config.toml
attn_scale = 0.175
final_lr_fraction = 0.05
batch_tokens = 16384
Each number is 200 + 30 x the weight over its row's rms, rounded and kept within 0 to 999. Layers, rows and columns count from 0. The size before them is the row's rms in percent of the matrix's.

# v: layer 6 attention value, 128x160, rms 0.105, rows 87-90, columns 0-159
# o: layer 6 attention output (transposed), 128x160, rms 0.0888, rows 87-90, columns 0-159
v87,094,183,202,215,246,180,199,208,171,256,187,160,177,186,174,231,260,203,213,168,222,228,208,222,187,235,228,146,159,234,204,241,149,205,199,243,218,162,212,206,160,230,206,211,206,225,161,189,207,203,194,208,260,189,208,231,233,259,193,236,221,222,153,130,233,170,217,202,217,265,198,178,206,206,173,226,136,238,220,221,222,166,191,245,174,198,260,172,204,158,194,206,169,222,197,223,164,192,173,172,154,256,190,205,182,246,153,245,186,131,182,200,228,198,184,215,221,182,218,191,159,199,199,156,187,226,218,186,252,181,231,193,228,145,217,172,186,184,219,155,206,233,190,226,215,224,220,192,170,168,207,239,205,204,191,262,188,188,161,159,129
o87,093,188,250,214,164,210,188,119,204,240,201,208,149,179,212,195,222,202,198,213,157,181,209,196,176,178,255,179,209,173,227,257,212,225,198,203,235,160,217,202,167,230,133,213,224,170,177,190,152,237,176,200,307,216,171,210,184,194,188,176,204,163,229,148,184,162,198,200,247,213,170,154,195,194,239,190,198,207,173,193,255,268,200,215,179,184,190,214,216,199,195,208,172,174,182,158,223,239,149,238,189,209,197,216,223,265,203,212,212,136,223,139,185,227,211,199,218,192,247,225,213,261,196,216,179,210,202,205,237,163,180,195,210,202,151,217,215,204,229,177,225,197,178,217,180,234,205,162,176,194,165,250,207,221,148,132,210,252,226,235,221
v88,107,200,228,197,260,212,159,198,244,191,201,174,197,155,162,203,205,220,227,193,218,195,204,189,170,223,240,173,165,190,151,194,144,225,202,159,156,184,209,192,243,188,211,228,201,251,227,251,165,200,194,152,193,245,172,181,166,218,182,213,153,197,238,193,184,287,198,242,161,188,206,221,191,166,271,235,222,211,179,211,193,211,180,177,215,187,187,196,219,247,161,156,200,225,281,192,202,132,224,219,215,188,150,178,258,186,202,184,220,177,223,171,231,234,148,214,242,177,172,161,176,203,179,208,173,249,263,212,197,158,181,208,225,250,157,257,217,239,184,199,168,205,134,170,199,208,161,181,198,209,220,204,168,179,188,233,194,203,171,199,213
o88,111,191,230,184,210,154,191,236,248,171,187,175,185,194,210,242,145,175,212,149,232,165,157,240,260,170,174,232,176,160,181,163,222,177,205,193,182,160,149,204,232,170,244,201,221,188,187,197,161,194,158,190,197,206,241,198,230,235,212,183,234,195,203,216,172,232,170,202,213,251,153,182,251,207,224,187,203,203,179,221,206,216,178,201,209,216,204,231,257,271,253,217,164,209,233,184,245,125,173,200,211,227,221,156,275,281,204,173,239,186,191,217,208,225,178,198,205,201,168,168,193,247,231,183,194,204,212,182,231,141,176,181,190,223,143,218,208,180,211,223,166,215,242,216,220,233,188,194,148,165,216,139,228,203,159,219,187,173,234,225,193
v89,102,204,213,234,242,212,219,175,210,187,190,217,222,180,179,147,212,173,194,240,171,225,274,160,222,235,168,147,178,210,195,181,174,213,193,190,249,215,229,224,209,202,173,183,179,177,179,254,226,266,201,156,281,175,197,177,208,198,190,172,230,234,247,196,156,196,220,204,159,239,149,217,190,170,232,172,183,176,209,185,207,186,233,236,160,199,210,151,161,227,249,237,213,196,210,225,217,218,212,169,217,147,143,203,195,271,258,187,246,162,233,219,205,204,219,196,203,225,180,207,219,217,217,210,190,154,210,196,239,192,172,274,182,185,235,167,238,188,170,171,213,172,167,179,209,189,188,232,168,285,214,206,178,220,213,160,174,170,262,192,193
o89,105,206,188,226,180,192,245,232,253,195,162,155,241,224,180,203,136,239,189,212,166,222,178,153,187,227,207,174,235,234,279,196,166,168,198,206,229,185,170,180,197,271,211,231,214,183,198,220,233,204,187,192,206,149,195,179,197,172,235,208,230,205,170,192,167,183,221,236,178,171,175,229,193,178,173,227,208,156,132,183,205,202,224,217,186,193,202,187,191,232,243,223,258,206,170,219,184,229,208,145,169,229,233,233,197,192,173,206,195,136,249,191,166,198,208,145,145,190,184,219,296,220,174,146,167,208,234,172,187,210,175,205,169,240,172,235,239,213,183,184,240,163,211,227,213,174,196,251,207,176,205,218,196,242,207,223,245,166,237,147,188
v90,097,173,193,261,207,199,205,202,255,187,176,223,248,177,248,203,165,190,183,157,214,198,209,243,232,229,158,205,195,218,224,191,184,169,171,150,216,200,176,161,198,180,223,150,240,206,213,276,162,149,173,167,204,254,218,222,176,188,185,173,176,217,216,195,212,195,158,208,171,201,192,196,186,236,222,223,193,230,254,213,158,197,259,269,185,200,226,217,215,163,209,197,239,202,213,201,199,281,216,166,133,189,137,204,183,218,209,197,245,196,176,248,165,153,174,190,238,204,224,185,170,211,249,219,179,175,188,184,189,161,196,240,158,170,202,206,224,236,188,189,157,212,218,155,249,164,224,260,240,186,145,214,211,225,212,215,262,199,187,187,177
o90,100,209,184,251,244,209,213,164,177,212,183,204,205,219,174,194,142,203,178,193,213,187,187,236,179,270,180,155,180,205,213,201,186,189,209,127,202,232,180,217,226,201,182,221,209,218,252,221,214,226,211,162,218,176,168,168,169,169,205,216,179,231,172,188,210,200,147,226,184,179,140,207,174,237,199,231,180,200,198,197,224,242,305,190,194,186,217,199,159,149,251,232,232,173,172,208,190,235,198,220,176,204,193,219,218,207,225,181,220,192,159,233,235,166,198,220,198,152,193,187,240,209,170,160,162,182,246,176,229,155,238,177,301,180,178,217,176,230,276,259,198,171,229,224,226,159,223,241,174,190,159,182,179,188,232,166,184,235,196,182,168